Each number is 200 + 30 x the weight over its row's rms, rounded and kept within 0 to 999. Layers, rows and columns count from 0. The size before them is the row's rms in percent of the matrix's.

# layer 5 attention key, 128x128, rms 0.167, rows 107-127, columns 64-127
112,224,189,217,230,194,158,213,238,149,238,205,170,181,167,208,229,181,220,205,197,199,199,203,193,196,197,184,202,206,230,201,237,161,224,145,244,221,215,182,161,184,191,196,182,223,194,149,254,166,162,208,252,202,178,204,227,192,207,148,165,146,207,214,281
102,197,210,171,199,202,226,224,182,218,169,197,148,222,225,167,204,238,212,245,243,201,150,189,202,218,234,207,219,223,199,239,181,171,176,175,185,160,194,218,212,139,168,224,190,182,186,183,190,170,190,255,192,222,173,268,156,190,193,175,208,219,223,257,172
113,174,158,234,169,190,191,149,177,212,230,224,198,191,178,156,217,180,242,184,207,186,171,152,167,196,240,159,204,211,222,255,173,259,178,192,201,224,183,195,178,277,191,177,205,183,207,257,193,239,196,172,191,186,214,170,237,215,195,183,233,219,153,205,216
102,182,177,203,211,239,198,178,253,191,223,163,222,189,203,184,186,242,224,243,218,216,190,180,220,200,227,242,228,210,182,222,229,250,166,184,232,186,142,205,222,200,187,192,223,200,151,219,148,181,212,276,230,193,232,197,256,190,198,200,158,132,166,251,230
114,189,220,187,258,208,183,197,165,257,231,197,213,212,225,205,239,210,245,196,239,207,133,204,226,182,213,212,216,180,236,212,193,235,241,197,166,207,166,185,177,188,209,184,184,187,182,187,242,237,214,184,201,186,209,223,203,219,215,153,182,250,180,186,252
086,191,249,205,186,214,205,200,194,168,216,160,252,223,255,221,155,199,205,244,240,204,179,190,158,207,223,199,208,187,239,218,220,197,204,186,188,224,223,182,220,132,258,191,215,214,198,223,192,212,263,208,181,229,210,260,150,205,271,158,181,220,201,202,204
081,209,140,165,196,201,218,238,175,185,227,183,264,207,217,181,218,155,151,167,191,188,203,223,202,216,224,217,181,146,182,188,219,195,156,184,172,203,142,243,190,260,182,199,228,190,236,239,186,232,170,215,212,229,182,219,182,215,156,219,209,233,208,233,224
085,114,203,180,214,191,204,185,169,187,227,218,184,174,171,210,201,191,196,229,209,245,190,242,223,236,230,243,199,249,171,221,190,195,220,201,202,215,190,186,183,201,199,248,218,179,172,187,227,217,257,215,202,179,135,233,205,235,278,228,235,203,197,202,214
089,223,159,231,207,252,191,194,205,192,211,212,196,198,202,262,214,156,189,215,196,202,243,179,236,200,236,206,198,210,175,177,166,201,217,213,189,196,203,197,234,166,190,283,201,155,246,195,157,151,221,184,231,204,193,239,212,199,221,190,196,201,226,189,235
101,228,136,226,232,220,130,229,212,200,193,231,194,185,239,162,208,142,215,188,183,175,188,179,235,166,133,133,179,159,182,226,244,175,179,195,219,183,189,212,233,251,214,193,196,218,190,211,224,249,202,153,218,171,186,200,176,200,178,177,142,197,177,208,206
108,147,184,172,179,205,164,185,175,201,205,207,184,182,230,216,243,190,142,212,171,251,220,211,214,185,176,201,201,186,219,189,218,242,244,197,256,192,229,196,186,209,111,202,162,203,160,205,205,163,247,171,203,225,171,229,179,190,172,215,177,196,158,196,269
128,226,220,209,186,228,226,224,216,211,201,272,164,170,171,190,196,182,228,221,213,259,151,160,236,239,216,196,230,194,199,196,160,211,187,231,190,223,197,230,214,181,212,140,194,199,205,219,227,209,190,197,218,152,203,209,194,202,200,201,179,222,193,280,146
105,221,201,237,166,216,167,268,174,229,225,157,217,174,204,198,190,200,236,201,210,210,131,221,188,215,163,250,269,164,178,246,122,156,163,233,172,197,198,192,217,238,190,158,203,222,181,148,161,235,217,202,189,165,206,226,184,152,221,221,253,230,217,217,241
108,197,162,220,208,177,180,250,159,187,249,192,140,169,173,163,198,156,234,150,182,202,154,235,255,186,156,169,241,161,217,169,242,204,226,181,202,282,174,202,190,194,198,217,195,180,222,212,227,213,202,157,231,160,126,192,213,192,262,205,182,231,216,250,228
112,233,202,232,235,188,242,227,221,238,182,199,194,160,202,185,180,211,260,232,167,174,170,178,234,196,169,174,234,188,207,238,195,209,208,198,191,261,190,170,206,219,189,150,274,233,205,204,175,249,230,208,244,177,220,150,201,250,186,214,177,236,196,244,151
100,184,204,146,204,190,214,167,128,182,189,174,177,162,189,242,165,207,177,183,211,267,252,175,176,200,226,157,185,226,186,134,240,220,193,201,213,160,125,226,165,183,201,195,206,178,210,187,191,211,217,216,235,198,215,275,214,211,195,222,250,223,147,142,155
110,192,221,208,175,193,269,201,246,165,185,203,218,255,193,203,183,196,210,191,191,163,195,211,226,212,227,216,192,173,187,144,143,249,162,230,201,190,160,255,212,219,172,268,178,153,219,197,171,201,195,179,250,236,191,242,225,218,214,171,223,167,199,226,204
107,238,170,226,204,227,184,169,191,232,136,216,155,163,217,204,151,242,202,204,170,199,305,250,198,232,149,248,222,195,186,207,158,224,192,215,169,173,180,224,224,196,174,145,202,162,224,152,191,146,190,217,217,185,213,240,156,182,176,241,215,206,191,247,243
106,165,173,236,162,173,234,195,242,159,190,224,157,259,204,253,201,206,179,200,197,170,181,210,181,179,235,215,275,188,157,168,198,242,238,168,178,249,159,175,224,212,231,230,243,155,220,158,137,194,220,240,228,188,236,183,195,245,266,213,192,209,216,205,206
102,194,173,207,217,175,193,217,202,275,180,204,183,160,219,138,160,200,225,213,200,187,147,131,235,222,147,181,231,174,190,212,166,223,209,167,224,177,159,173,183,229,205,260,223,177,207,219,214,168,192,221,202,239,174,206,220,199,190,178,210,221,205,156,187
105,154,270,182,210,233,186,226,222,211,186,197,182,170,185,157,199,219,208,199,236,184,187,185,255,199,185,183,220,184,167,182,226,188,149,204,208,229,183,119,197,194,245,187,150,192,147,247,211,222,202,174,233,184,183,196,222,206,193,214,185,204,250,168,198
# layer 5 attention query, 128x128, rms 0.166, rows 108-127, columns 64-127
115,204,257,200,195,207,210,209,196,220,174,160,175,205,160,252,258,176,227,248,239,163,216,183,218,167,181,178,222,195,229,205,200,211,159,176,162,191,192,178,173,193,273,229,224,191,207,214,208,149,229,179,204,174,217,146,166,178,218,205,227,203,201,177,143
115,210,226,194,172,237,193,232,190,193,213,179,208,220,242,198,204,210,200,238,181,152,214,259,247,184,135,185,245,195,186,207,179,219,157,225,195,235,177,211,208,181,201,221,215,207,237,149,158,178,197,163,216,215,202,171,141,207,235,193,157,176,243,212,162
116,246,234,175,209,181,197,256,187,180,213,263,196,149,214,171,195,246,244,138,180,264,234,199,209,232,197,217,153,204,216,200,223,201,153,146,196,199,255,182,186,218,200,236,189,191,206,198,186,207,205,189,179,189,204,259,145,184,194,199,182,233,176,266,221
106,213,174,229,171,197,231,199,201,209,261,212,165,213,215,139,178,168,205,201,200,200,242,228,180,184,257,205,229,206,180,210,204,191,191,267,201,232,199,234,179,218,139,211,195,225,179,229,180,258,226,198,239,214,181,198,197,183,221,248,251,197,185,216,185
088,160,187,198,214,193,198,279,203,191,222,246,205,209,229,205,220,224,228,212,211,242,246,162,177,166,197,212,219,224,200,212,183,197,171,177,250,216,171,137,221,160,244,197,144,195,204,212,211,264,183,193,212,195,171,220,260,253,206,220,166,221,197,230,213
095,188,246,205,206,209,162,228,185,193,164,199,190,170,171,185,230,213,217,193,172,161,221,199,178,142,174,213,175,205,205,180,198,207,189,213,147,174,233,204,177,245,189,245,208,241,212,184,168,190,229,212,208,181,233,164,139,144,190,173,219,166,211,182,131
082,192,193,225,230,207,197,169,212,254,184,181,175,171,223,204,170,247,164,140,199,174,216,211,172,230,147,158,221,216,164,217,230,220,157,209,211,153,204,166,206,192,180,174,201,204,194,122,211,153,167,169,185,227,255,193,193,148,169,205,205,198,177,214,230
082,192,207,214,162,196,171,162,193,203,158,169,169,179,238,181,196,210,153,181,221,203,224,209,188,235,196,144,188,210,210,225,269,188,210,206,201,209,221,170,230,169,221,191,227,190,186,180,263,151,209,202,217,247,236,170,134,168,169,172,118,213,215,180,212
097,259,192,227,194,222,192,205,207,183,199,221,200,209,173,231,240,238,222,210,210,239,178,200,187,162,181,219,174,210,240,218,204,173,205,218,204,238,209,212,221,169,202,257,199,186,182,219,236,211,272,223,223,202,203,235,233,223,203,174,255,199,192,199,206
095,177,237,215,230,176,200,137,132,257,222,134,188,189,206,226,186,188,205,176,167,197,203,223,230,192,172,152,199,202,232,203,192,197,231,189,224,284,225,256,201,208,192,202,217,209,216,212,192,161,147,191,207,229,223,244,205,197,237,233,235,181,166,155,187
095,272,211,243,229,202,199,189,178,228,209,200,216,204,207,226,148,174,199,181,201,219,123,225,229,242,157,156,189,199,211,248,211,236,207,222,242,188,226,152,190,223,197,189,202,174,222,244,208,182,150,208,227,228,193,202,214,210,233,204,187,183,201,207,208
105,239,176,164,219,172,144,216,224,223,264,218,163,162,233,236,254,155,194,232,231,258,205,239,217,193,199,192,196,199,174,212,154,244,246,198,230,238,190,214,195,141,189,207,195,165,204,191,211,196,203,176,226,199,199,238,232,218,258,195,192,197,160,273,223
104,148,189,195,214,210,205,208,211,254,220,199,179,149,182,147,181,181,243,227,239,174,160,219,244,196,237,189,244,201,199,195,191,183,163,223,232,200,163,194,203,192,233,174,255,239,232,184,192,210,222,165,208,197,206,246,161,211,214,185,192,178,173,202,173
097,245,223,193,184,239,165,200,172,228,218,184,211,244,190,280,148,216,183,197,151,199,235,216,180,151,150,195,171,189,185,167,245,162,187,201,196,191,218,239,220,239,216,179,199,213,200,234,229,245,169,209,199,202,223,230,195,248,165,214,189,184,193,198,188
092,183,217,146,217,200,242,180,173,194,186,201,215,198,186,189,174,249,220,228,256,207,193,194,180,157,226,217,189,210,153,179,196,151,158,164,246,233,217,158,218,179,229,178,208,185,189,210,243,130,189,224,230,184,250,225,208,243,218,227,177,245,180,149,206
106,231,218,215,132,204,230,211,185,198,157,242,190,170,195,192,167,166,191,229,146,242,168,201,195,218,207,176,196,210,171,216,198,128,147,174,206,216,195,194,211,195,228,192,206,208,207,150,179,138,190,175,116,210,221,220,177,192,225,208,181,196,168,203,224
112,204,284,223,196,207,188,212,259,168,166,227,237,245,191,179,192,219,226,221,235,204,223,167,181,179,219,219,173,224,168,207,258,250,218,193,169,224,201,196,188,173,188,176,245,229,179,244,186,195,209,239,164,173,174,196,193,208,206,233,238,214,164,195,189
114,160,197,175,206,273,257,224,194,156,208,185,227,187,243,156,187,157,197,205,224,272,195,235,280,203,194,177,200,242,176,144,211,157,205,162,218,175,158,209,218,187,173,188,166,233,216,194,178,195,142,189,180,200,207,209,180,254,170,218,147,206,172,258,179
116,188,166,202,167,196,183,181,268,147,202,178,257,222,218,230,208,244,272,182,238,181,225,229,201,240,199,172,191,183,157,199,248,206,161,205,195,261,213,193,146,249,152,187,188,190,191,211,223,184,143,141,194,185,238,241,226,238,204,197,229,191,180,229,239
112,196,147,158,193,223,197,252,229,154,268,205,213,174,168,187,204,209,213,208,215,182,201,189,182,168,228,198,240,207,263,245,197,113,207,164,168,237,222,175,240,219,205,217,156,230,221,177,176,203,200,206,202,189,187,205,186,180,204,185,245,219,221,184,190
# layer 5 attention value, 128x128, rms 0.188, rows 96-127, columns 64-127
106,237,234,200,174,194,194,193,232,194,223,207,202,192,240,158,234,212,229,200,209,233,209,164,213,256,206,167,193,186,253,146,210,161,204,203,212,187,193,208,124,177,158,168,231,209,177,207,207,188,228,182,235,152,194,242,176,215,215,217,186,213,195,193,206
103,195,188,195,227,141,243,191,225,213,193,213,229,229,189,152,226,161,140,173,242,209,199,204,200,181,218,174,228,218,238,221,220,190,187,181,211,183,197,211,208,163,253,198,242,195,189,168,190,250,215,178,216,158,159,224,202,169,246,253,185,147,173,171,209
107,241,179,178,217,198,231,137,186,195,212,144,191,260,253,190,192,166,249,252,171,162,188,192,257,224,153,181,229,231,225,181,195,201,238,245,160,215,209,199,213,197,197,223,213,195,150,228,207,207,199,190,205,179,228,231,197,194,236,165,161,217,222,236,264
107,170,182,157,205,210,203,212,161,179,229,197,166,165,170,170,196,196,209,200,196,210,191,225,232,160,179,193,179,224,244,236,192,188,169,197,215,199,192,195,210,207,210,187,177,186,209,231,167,259,221,168,135,251,204,153,168,188,209,142,197,233,156,217,250
114,223,154,233,163,226,159,222,255,171,210,181,281,205,138,163,220,202,190,174,204,217,225,205,221,210,205,214,243,205,201,185,153,265,233,200,214,257,205,234,158,171,200,232,224,214,222,225,215,239,181,193,194,208,251,175,208,217,185,231,194,204,262,150,213
113,123,217,161,227,185,140,252,204,194,200,234,165,182,192,165,209,216,206,199,180,195,209,173,184,173,219,203,197,181,254,207,203,202,157,194,230,227,217,187,160,221,224,170,187,236,225,210,243,136,188,184,192,237,188,184,182,149,240,194,126,173,207,150,252
104,196,214,177,226,186,179,200,195,278,162,173,231,222,176,239,215,210,233,176,225,223,222,183,210,189,251,258,237,186,219,211,193,198,201,216,192,195,189,236,167,156,189,160,182,208,205,215,158,256,253,138,180,205,255,136,142,196,166,230,194,146,207,247,200
109,171,189,229,206,233,291,217,211,194,177,254,165,179,217,188,224,216,134,238,162,210,229,156,235,208,225,190,218,181,251,211,239,197,190,191,237,228,196,201,175,218,210,162,227,206,171,167,185,172,255,226,232,199,192,190,202,201,208,242,231,205,170,182,154
104,159,215,212,221,203,205,191,192,164,212,196,210,181,195,177,264,184,204,186,198,156,195,185,213,181,181,200,248,219,198,159,157,210,214,183,151,252,161,211,198,167,177,208,173,167,279,197,222,252,239,263,208,197,168,216,161,204,204,182,123,192,242,198,160
093,234,207,251,138,188,228,193,237,172,192,223,207,191,211,238,212,167,193,220,229,244,176,176,228,175,168,154,197,215,202,174,183,156,231,185,196,186,202,205,164,187,231,128,223,281,209,197,224,229,193,207,179,212,183,181,219,192,178,191,245,186,213,214,146
099,235,236,222,222,235,244,240,195,208,225,198,175,249,190,202,196,237,164,246,154,251,162,224,183,192,225,157,200,218,180,159,185,236,160,199,250,158,226,237,246,188,177,239,136,210,239,179,228,210,208,172,209,268,182,170,171,203,145,207,177,246,228,194,214
108,150,228,147,200,199,213,212,194,198,203,184,194,174,213,188,229,248,189,253,211,126,166,177,179,223,254,198,161,188,200,202,223,194,251,186,159,203,208,139,137,228,188,168,184,184,212,236,203,180,222,188,153,224,196,207,151,212,207,216,242,162,225,188,231
101,196,166,224,195,139,216,175,214,170,175,232,207,171,201,221,203,197,202,216,200,187,180,158,233,231,183,184,212,162,200,215,165,201,230,229,200,158,220,218,260,177,169,183,166,216,185,170,137,206,225,223,176,183,183,153,200,241,255,212,217,210,169,164,212
118,211,152,217,216,202,191,196,225,172,247,243,193,227,199,236,174,168,196,233,158,185,189,165,148,172,219,192,203,198,178,176,219,224,187,217,217,198,160,228,226,179,203,210,185,158,211,195,172,227,187,173,192,180,191,230,205,167,198,212,197,186,194,167,263
103,198,214,206,148,248,238,232,190,231,201,152,199,172,238,192,164,202,170,202,188,164,229,198,212,199,242,262,204,209,219,167,151,186,211,178,210,185,126,206,230,272,222,135,198,250,195,233,127,169,166,206,218,211,219,188,174,220,184,184,177,221,213,205,194
104,209,217,180,149,185,222,221,193,206,256,201,218,170,186,190,222,223,178,236,219,178,132,176,173,186,108,184,214,161,240,267,269,159,206,201,219,186,224,252,194,224,179,205,229,179,186,186,210,261,219,226,160,202,164,181,207,214,189,177,205,247,195,162,204
110,179,162,185,269,228,183,174,208,209,189,222,228,195,211,158,219,174,208,225,168,202,133,212,193,241,188,166,190,215,229,193,181,210,222,224,178,222,260,181,206,250,169,157,176,178,183,201,187,197,227,226,200,202,223,162,210,283,201,233,206,164,178,214,224
108,187,204,185,206,208,228,211,214,238,202,211,212,228,188,145,217,180,217,191,194,180,228,176,214,175,217,174,176,200,99,244,181,220,185,184,191,200,239,209,205,198,233,188,247,161,151,227,186,213,228,167,191,216,238,129,226,191,152,203,212,227,229,183,195
117,240,222,183,209,186,239,225,224,210,168,193,221,228,192,227,171,210,179,220,250,190,199,155,194,192,163,169,235,191,204,188,243,202,200,195,138,220,172,170,219,200,226,171,231,220,167,191,260,198,208,196,187,170,183,171,214,195,200,145,207,192,200,193,233
106,181,184,177,220,188,198,203,197,213,188,165,164,193,185,206,178,137,206,206,189,211,208,207,200,182,205,224,159,237,155,209,163,213,212,229,169,171,228,254,210,199,186,181,203,212,240,223,241,163,206,178,172,147,178,155,195,181,244,194,193,220,171,227,226
109,229,213,188,228,189,199,143,236,178,229,188,190,223,210,172,154,187,205,268,247,183,168,161,261,231,167,236,188,225,243,216,201,188,214,257,209,232,173,150,192,167,180,155,161,204,177,177,200,196,219,247,225,235,197,150,187,174,226,174,145,186,239,236,160
115,192,201,221,209,146,171,269,203,239,191,222,156,215,182,216,187,232,242,196,210,174,178,129,203,161,240,188,222,199,248,172,185,192,213,181,156,162,223,168,186,231,243,189,198,253,237,207,128,169,228,243,168,167,173,211,192,140,238,152,208,189,217,174,173
105,249,145,165,173,203,187,171,226,203,172,217,178,152,196,143,181,176,207,215,215,172,147,213,207,199,193,213,194,239,223,223,220,221,185,246,292,189,212,175,203,217,184,254,194,204,183,245,187,228,192,230,188,175,184,231,172,217,182,161,218,200,175,144,204
109,159,163,177,187,161,226,178,195,184,183,189,184,226,174,187,227,207,185,152,165,253,190,218,193,160,205,215,170,158,233,190,227,160,205,205,234,203,182,217,231,256,237,235,257,174,242,198,184,238,166,213,193,234,197,211,174,227,237,206,186,204,188,168,220
103,190,170,114,184,146,211,227,199,240,177,220,192,208,175,213,195,203,175,181,210,232,205,190,225,289,157,216,206,214,198,215,238,179,224,207,183,221,267,222,247,195,150,190,206,202,234,233,240,151,221,156,169,216,221,243,228,175,185,183,163,164,195,229,163
110,185,236,190,195,156,160,211,216,228,175,243,198,226,194,180,208,187,205,209,169,210,250,202,210,202,216,202,153,207,182,215,203,169,215,208,197,161,161,147,204,214,231,208,182,214,193,158,241,204,232,219,195,130,188,207,242,273,177,190,217,181,186,150,150
102,236,228,151,222,237,206,169,149,155,248,227,219,188,196,221,224,192,154,204,236,166,235,211,219,194,175,212,187,197,175,170,192,116,217,235,169,197,168,225,169,229,169,197,164,237,218,163,196,196,193,195,164,169,154,234,182,207,208,191,195,199,218,187,147
101,153,179,190,201,214,189,194,199,187,183,183,181,208,214,256,225,190,175,217,201,184,178,156,261,199,166,190,205,183,174,141,170,199,207,178,204,231,219,190,184,199,189,244,249,231,197,230,190,178,205,222,209,188,233,140,172,165,147,204,174,163,154,167,186
110,231,200,210,224,190,201,224,185,169,232,189,186,210,232,227,181,150,208,200,163,191,237,171,214,184,237,202,197,193,226,243,194,224,228,200,241,280,257,176,203,236,244,203,186,222,193,227,206,256,196,229,172,236,190,174,173,201,178,188,179,226,242,185,157
111,158,187,229,247,174,192,166,213,253,179,200,174,180,195,198,213,251,184,189,178,201,212,233,201,250,159,192,244,196,211,204,257,171,223,197,200,207,184,188,197,185,163,170,189,213,184,165,205,242,205,201,213,126,160,260,128,183,187,173,180,248,197,178,206
109,160,203,222,169,153,175,268,215,214,236,160,147,227,237,175,220,213,220,216,208,214,163,165,195,201,214,151,191,215,169,209,214,269,178,197,215,216,172,216,207,208,247,175,175,197,187,162,223,173,223,172,236,188,236,190,250,280,211,190,160,164,193,167,150
117,230,170,196,189,167,206,256,220,199,152,203,182,224,173,189,206,262,158,163,208,226,226,189,163,239,202,134,190,209,198,243,197,235,237,223,185,193,203,158,167,247,244,181,231,143,234,180,190,166,144,221,193,136,171,221,168,197,221,243,239,199,202,236,223
# layer 5 attention output (transposed), 128x128, rms 0.323, rows 96-127, columns 64-127
105,206,211,198,223,208,227,142,187,159,224,210,268,202,221,208,213,172,167,203,130,239,206,213,204,242,233,181,187,221,224,188,208,195,214,221,167,157,205,221,158,181,200,190,236,200,229,171,239,149,195,180,179,186,227,219,179,201,200,236,147,223,215,155,217
110,183,177,203,252,229,206,166,163,211,165,204,190,233,245,278,201,154,204,160,226,151,182,227,181,199,228,231,213,227,188,212,154,168,184,137,185,192,185,259,179,198,219,233,189,256,216,200,176,222,175,198,222,199,172,229,215,253,206,225,222,143,207,191,214
098,197,194,208,234,198,176,222,218,135,135,192,218,181,197,164,185,240,203,259,203,218,139,177,216,149,216,222,150,161,210,270,201,239,152,195,206,233,190,208,193,191,171,183,200,225,131,231,186,174,254,209,190,197,222,230,215,206,168,233,142,233,216,214,246
108,205,221,198,187,200,215,157,269,220,163,182,172,218,202,296,217,187,201,208,195,212,199,233,221,232,233,177,154,208,199,193,164,266,205,180,184,208,240,145,193,197,177,196,184,201,205,270,229,232,190,167,189,204,203,184,264,205,228,246,211,215,203,213,247
107,159,204,189,190,238,214,191,213,238,178,162,233,176,161,187,242,212,216,162,195,139,167,191,211,230,218,236,187,248,172,206,231,217,230,174,258,206,216,186,180,147,132,222,280,225,209,160,289,196,224,207,209,220,236,245,184,146,167,217,208,210,213,195,188
108,230,177,200,246,210,178,192,152,188,154,167,208,181,207,170,163,151,188,214,223,224,207,184,184,170,190,230,159,194,245,180,199,166,218,187,201,160,235,175,197,229,170,199,193,243,204,277,171,194,185,170,203,233,150,206,197,157,177,288,227,201,160,215,222
104,124,202,167,175,237,162,240,195,207,149,197,249,187,179,219,227,133,223,229,189,206,205,178,227,190,235,188,188,225,183,162,162,174,191,196,180,201,220,211,209,158,182,167,169,177,223,205,192,254,214,193,204,206,194,169,191,192,172,195,210,225,205,175,193
111,184,260,191,232,208,207,218,195,225,182,246,178,264,180,243,150,168,140,166,234,276,215,162,217,195,179,141,199,231,210,238,229,230,197,228,229,168,223,183,243,188,188,213,207,211,247,174,146,189,206,197,249,146,200,178,257,219,241,238,209,218,176,198,174
102,186,217,194,209,217,216,211,213,196,198,193,142,215,209,132,227,198,214,193,251,227,175,170,255,212,176,149,188,214,211,237,173,239,276,188,153,152,206,197,116,193,207,204,183,193,123,226,197,249,249,154,190,138,157,204,209,187,198,179,178,206,224,180,178
102,150,214,242,248,135,177,227,236,203,185,223,194,136,168,215,209,226,198,222,204,213,226,230,167,224,195,236,220,155,157,186,154,183,209,198,203,169,221,168,231,160,247,195,201,264,203,186,204,209,262,232,214,160,137,209,222,193,241,201,193,193,153,198,196
098,201,242,209,175,176,173,174,187,180,216,221,164,198,217,181,189,147,183,220,160,184,202,235,178,189,213,233,163,180,181,214,244,238,202,184,254,173,161,174,210,197,188,205,136,176,168,211,216,196,188,190,180,228,173,195,138,176,246,241,197,217,240,188,220
108,151,210,178,160,189,199,254,164,188,264,249,263,243,208,223,194,195,182,235,189,223,242,213,179,199,221,222,170,192,266,197,209,196,205,141,171,235,230,184,174,212,209,211,172,271,199,197,212,226,186,143,178,227,194,225,228,189,162,256,143,165,222,217,204
099,161,162,193,182,222,189,155,192,203,231,240,165,237,158,225,185,191,187,210,171,201,214,200,197,255,180,212,200,206,190,200,232,163,260,213,228,234,260,225,188,218,193,182,187,200,148,246,158,195,174,246,176,181,230,176,211,165,235,201,233,180,134,142,216
110,158,150,201,241,223,198,226,198,210,236,218,177,177,259,212,191,219,175,171,165,158,280,219,185,177,186,188,163,182,247,188,243,163,205,211,202,174,216,192,227,235,179,170,216,183,181,236,173,232,246,162,190,227,223,195,197,213,177,225,165,161,215,201,179
101,211,145,168,192,182,191,210,171,190,224,164,161,248,228,189,210,136,180,235,197,231,234,183,135,200,194,174,278,243,210,161,217,190,189,197,217,197,212,198,246,148,128,219,141,186,168,243,215,200,247,176,250,195,191,201,239,209,225,178,225,174,211,149,214
103,140,199,220,177,183,225,199,221,248,195,183,211,208,187,168,157,144,186,210,207,206,131,217,214,252,241,171,208,197,183,236,212,199,178,210,165,209,186,172,204,207,233,238,232,205,151,137,178,134,176,157,160,265,138,187,215,235,229,240,257,247,221,211,193
110,168,200,165,221,190,223,184,211,185,179,196,225,209,277,114,223,194,246,207,149,248,123,150,229,203,164,221,151,181,219,198,209,215,188,152,202,258,193,226,227,194,170,205,214,225,233,229,209,181,165,161,234,188,209,180,237,187,249,139,172,160,157,182,172
104,253,150,192,236,160,222,169,210,190,155,241,210,164,196,194,179,221,148,155,224,198,183,215,212,235,241,232,155,167,248,230,121,212,171,146,194,163,245,215,206,171,208,219,179,139,184,192,189,181,173,202,175,227,281,252,223,139,238,209,209,219,214,242,208
110,217,215,176,214,145,214,251,233,218,147,218,176,213,212,217,228,226,192,245,223,195,176,161,215,238,164,208,247,160,233,143,177,173,241,186,168,163,257,198,195,159,214,166,234,200,204,263,184,130,179,142,194,248,212,198,187,173,224,154,149,199,222,208,216
107,231,139,152,207,225,178,204,189,143,211,164,154,183,208,200,196,138,202,177,219,152,188,180,161,206,190,179,145,178,196,180,173,185,217,193,178,202,192,203,201,212,162,142,156,215,207,167,222,213,228,162,213,152,215,238,178,245,270,171,235,224,189,241,190
106,215,240,181,192,249,234,195,177,171,239,172,173,208,209,135,151,169,237,218,220,205,227,193,240,252,194,232,230,214,153,233,180,217,216,150,181,181,210,178,152,154,193,191,201,220,121,222,163,193,180,200,213,207,225,198,252,218,221,182,164,183,245,222,162
110,228,195,234,176,214,233,239,224,217,206,202,165,214,184,148,289,151,189,194,208,135,154,189,227,202,196,209,207,176,230,194,193,215,190,240,176,182,238,155,161,277,239,210,230,210,203,233,185,236,185,192,182,198,267,186,181,205,226,186,185,185,169,195,207
106,260,242,177,191,197,204,184,216,205,257,184,195,221,228,208,247,173,198,232,189,223,185,228,199,230,165,185,158,196,165,248,222,224,200,214,208,150,190,193,235,197,220,191,268,203,164,211,197,169,240,232,164,198,158,215,169,141,164,185,215,199,181,203,196
105,157,164,234,175,147,230,204,176,175,188,205,225,223,208,231,278,200,162,159,245,269,170,179,183,131,143,223,237,181,225,205,220,204,174,174,193,209,207,194,231,218,211,217,211,193,120,192,225,240,183,250,191,196,163,205,203,183,197,213,258,221,200,191,165
102,195,186,225,142,208,217,222,152,214,228,191,193,255,255,185,228,230,185,206,203,210,182,216,229,149,218,260,245,199,221,165,188,220,175,191,205,205,232,226,208,144,228,193,193,192,245,129,183,205,262,144,162,154,154,236,196,228,196,212,213,212,162,204,218
109,182,213,275,228,230,167,197,197,224,189,189,171,144,204,188,188,184,175,219,167,234,148,181,218,141,143,211,187,174,205,186,203,148,183,240,215,148,214,181,217,226,160,179,230,209,199,183,172,205,143,201,274,185,212,191,185,186,98,188,222,155,201,168,207
102,162,164,201,174,226,188,249,206,182,219,177,175,180,214,167,215,237,233,193,191,167,222,264,191,193,215,197,185,198,168,154,173,228,187,249,196,239,249,281,224,192,197,248,216,243,159,172,205,177,201,226,187,205,137,184,181,193,226,186,181,202,224,229,207
101,172,192,222,271,184,242,194,103,196,197,186,153,219,222,254,218,198,192,243,208,237,225,201,209,210,256,191,201,141,206,232,198,257,229,194,179,187,165,236,172,241,200,200,193,183,214,170,226,231,260,188,195,230,219,173,227,179,227,149,177,210,190,180,244
106,183,169,184,220,192,186,171,198,210,197,155,205,210,212,208,212,186,171,207,161,176,256,212,239,204,184,184,178,176,177,212,195,209,155,200,234,187,206,174,184,220,241,226,183,226,208,161,148,234,134,184,200,193,230,216,201,165,230,196,234,239,230,218,170
106,175,198,228,159,165,216,150,145,183,201,149,202,223,176,232,236,253,218,168,211,230,203,165,254,199,147,157,166,224,213,192,226,202,207,227,214,162,234,204,221,237,191,246,188,159,193,175,228,183,208,178,189,172,145,194,149,203,187,231,142,180,215,184,184
103,173,250,227,205,196,181,206,270,199,215,191,192,196,176,198,189,192,150,246,146,202,219,204,199,211,192,251,188,217,200,225,157,182,198,221,190,203,186,194,235,259,232,237,170,189,202,193,199,188,219,166,184,186,214,239,191,266,196,231,198,186,187,186,192
112,136,175,153,150,177,172,254,253,155,182,218,198,214,172,201,188,189,166,224,178,186,211,174,245,196,184,227,220,193,175,207,166,148,213,249,220,218,247,157,195,191,201,195,242,180,197,169,227,235,205,203,216,234,211,268,218,192,208,174,188,173,184,199,220
# layer 5 MLP gate, 320x128, rms 0.209, rows 0-1, columns 64-127
118,202,145,167,215,193,228,186,162,252,213,232,159,203,181,208,253,221,175,216,154,245,200,191,169,223,195,225,170,197,195,160,175,253,276,179,231,241,230,204,183,174,215,197,188,218,241,226,220,185,217,211,219,206,194,205,191,193,138,185,178,177,183,258,192
100,167,162,251,236,166,192,211,195,207,184,209,169,161,237,191,181,213,145,178,174,173,183,180,193,181,181,229,129,157,214,181,194,217,214,241,179,185,159,186,192,189,208,201,185,216,129,192,152,215,206,189,216,209,237,221,227,231,266,198,207,158,198,247,197
# layer 5 MLP up, 320x128, rms 0.199, rows 0, columns 64-127
111,202,174,205,215,143,176,208,155,202,191,175,209,152,222,265,225,214,238,245,137,218,165,226,215,234,216,214,205,222,248,198,142,203,259,190,235,195,233,215,194,156,204,227,150,164,207,197,172,197,224,218,184,147,196,194,177,214,221,217,193,232,135,241,183
# layer 5 MLP down (transposed), 320x128, rms 0.111, rows 0, columns 64-127
102,245,197,194,199,222,198,197,238,194,164,201,199,193,211,155,169,191,182,191,249,178,171,152,216,176,231,179,230,193,222,209,234,185,192,202,154,237,185,163,199,280,179,207,237,209,197,192,205,192,210,128,189,214,172,237,235,192,189,165,181,216,153,190,234